config.yaml
num_hidden_layers: 14
num_key_value_heads: 8
intermediate_size: 1024
norm: "layernorm"
norm_place: "pre"
norm_eps: 1e-05
rope_fraction: 0.25
attn_scale: 0.177
init_std_o: 0.0248
beta1: 0.9
lr_head: 0.00639
warmup_steps: 463
batch_tokens: 32768
doc_mask: false
Each number is 500 + 40 x the weight over its row's rms, rounded and kept within 0 to 999. Layers, rows and columns count from 0. Numbers have three digits each. The size before them is the row's rms in percent of the matrix's.

# up: layer 9 MLP up, 1024x256, rms 0.0667, rows 528-564, columns 32-63
# down: layer 9 MLP down (transposed), 1024x256, rms 0.0613, rows 528-563, columns 32-63
up528 103:556489471527488522477445552559471488485582496512524494520489509530526439531490481486537493464476
down528 101:545466482519522439512434473523486556467423513475441507548496563478478527520568461504500426518552
up529 115:517503472493479556463527498512542494526437461499557530472481597560539395466474480485537439494500
down529 116:491497557485476409538560493545466519544441537562475467528446451571497447525535580489475479532548
up530 114:478475447563530574495543477477502568492502475542493414527497491516454501449466415530475460483466
down530 117:555441463495492495481522465509452492540491465528478450542507516507495485496563471691532510518519
up531 104:522533416471512525557496414496531534530492468494514419434456473521526485455453469575411517558520
down531 109:496441505467388534469514515473532464571550476482520594512514511509548459497517553438416442614425
up532 096:523602498526581508515531474436543459533462497529505483484560532459450511456514458483456570492527
down532 087:490494507482434493479491499557496474536500471558497490476478530440535549507718518428563488548464
up533 102:577534487521514572494595485498527413497553539487511494566496502546562504472460490481450525461510
down533 098:526566444498637453538426537468530477515519498448498519451499484528501546492506524454446490547434
up534 079:535407438520484546541515537574540518549565503498551521469487538534457488433447483597546508459575
down534 106:529465469511495569493554519498529533490486488533532482424499507558476460482323468619480511461542
up535 081:543581503514539520427513457491534489486547410514496448488508514499541469485489466463548509463460
down535 084:578444577467518484542555526535435576516559556498416502548504500517568424533445511539489424510531
up536 104:533442447451545572552550496576558515468491493511572440497549529532462504513498503546508449427552
down536 096:562406450498583491542453545552521485508463477512464518469585501505481511454458498555627523548527
up537 098:517537523438417534466491571470453551506486535506499487514495521566429487515483443539489469499450
down537 094:462486509459561547547500498467494423485480538471504481492499533571474571507529535468506442521464
up538 107:465462508475453498559524561542521536491434509557485488493536534502505492514507506497446511548451
down538 105:548603546505495460484488554499520541501560441521496489580535550514504535522401470497466485413493
up539 097:450486532414434482519481528478469561520509458473447520533469466502477509451499515501449466497544
down539 097:474494474490527562542522567562482556537456521548478531478505488473544539534501529459583545522497
up540 087:498462447488536513472568522460490513530538455521567495471523522506493489548483484536518485479441
down540 085:528471516525461482584472543534499504481570494488450531505426512445532437450427569501499503480490
up541 102:495448515589482517492497541467514516535559459528555477494476554541417515532491528553447490575451
down541 101:504550481507444467480540520509466548512455498425524490560526475566532482501543502529469488492529
up542 092:430530493497545525518496400544567417488559481529503443466479520511481543512479470506498492492433
down542 089:473495539554483463490501433485517538492505527434501461493511484501547483470440548540489495440519
up543 112:501495530428572511551506535489488495452473470562562488521464481518457514515468462523507553447467
down543 111:533494460560452487499488546496422484506525532533548475434463501553429535499498464549507547503526
up544 100:465463531521524433509505485528545407455412453550460500452487527547461483506439473499474507523561
down544 105:427485495574499543487540535488464424485486495440469534437510469517454536478460464572503583535440
up545 102:566441517508467560486592505535537460567456539507558515471538575547551417496450538537487431445413
down545 104:499537485473484520501510508545509460479471452519558544495522486437557537510571541381475441458464
up546 117:500460530525434477578465519454496561547466559528520444493518463509544542448491454496465461487536
down546 115:494538552560494443520588484458462524521448519505465520537555532446478508419486533462536537483466
up547 096:464485483522523566500476455531587504530498519526565423416502544507525486484478518548483497518514
down547 098:512522571502507436541476520495492438499479537464453524457549556406511504450593522398479490435414
up548 075:460451479509475573485530462540499485566533513537551470471560485564391447458471471552577484527553
down548 098:549463472519500522514528533513521530503496499549513470430491508556504435483297495626484510447530
up549 111:545542475537526494500508578510503500569579459558512432481517551506485516494515461485553497510424
down549 109:462476466472427564533527429545532609520478520558414544495492422520492490522447524559503560516467
up550 096:507539490561425453553503506532551484415507464464562533453507502591471520426470439607468466520566
down550 101:466495512432477501516517534564525531565477510529508456520539536540493498511469507521506544559454
up551 099:541525465484457567476478491481528521523444558476503466538547473477474462394507476536491427485554
down551 099:545456536516489439417505513503459494483571505497461516549541463506517485512523424512479503489451
up552 105:491456526566400570572510506519522457503575494523548501484506596539444500479503552503528394524521
down552 101:520505543604502488482539524518477507511455465468520518563560428446449423388589516454545555462497
up553 091:526525508549552454516503427490515406520547551516545500482530529446535481486492423481523581502484
down553 088:491527499461582429539461511510497449520392431523518507475504508477535456513594521509574518556496
up554 112:513556451498431519466563505467463475486480519487507469466464522509527501501478504511487489533448
down554 116:466498495543499461485489393564513446529456483467539535508465525525479525450473522494458518510514
up555 108:431511408488465534538612552492560445496488476525509503513489499559487509512483466600508465485545
down555 105:501469466475483461430375536508565470439532469425515477462495552552538557525606543608541491518495
up556 097:516556454526516481523576543422520448599527557457502385474464455527483528461509432526429539443501
down556 088:503556530495508522513525462538478531484520478528481525561476514428516478469622517435521519515464
up557 085:481520442479434501552541482436535541488468488483590476426559546505504409439507507483402506480523
down557 080:547498579466531489497487552499470483508551491501462548537447484534470563567379453581526504443464
up558 109:567577472471465576479531504425491462532463506466523511470476535557483445470444484512511536395529
down558 109:523497460475540477562496506482446516488538498448600533505487416479522470517519496498445549416466
up559 107:457476418546510495584516543569532518429399531540516497475526452536471466451465458564497502497479
down559 101:437507469493517557552498462520497490561449522500499436528550481429442585537746407493534493508515
up560 083:528493488493520497473539503549527503472497554456513403518506473568375478502412428549470442459502
down560 089:495471540527487466481432497498488492507554497531399547485496533435620519496485547403519482617484
up561 103:478477484467378544498490568486504522460508534500569385538543557516506485450519473518520478581535
down561 103:427472460523475610491517529454419569499517541502499468585445453568482560520429514532514449508415
up562 093:500447510475521562498477577422504517539471469584574529484489476517559499470504516454424429432521
down562 093:502515532476478499474514530585575507524517480500438489488542524495505432455494490507468554540432
up563 101:566504489432474517445503532517546512580506470482550533527546555548514488419494478519458470370485
down563 111:535482537509470490529508524469534503500523474558462514544559499503446526490717524488501550505494
up564 089:466500483522460524450601574499465463493522546567547445428531512514501439505530470476567519460465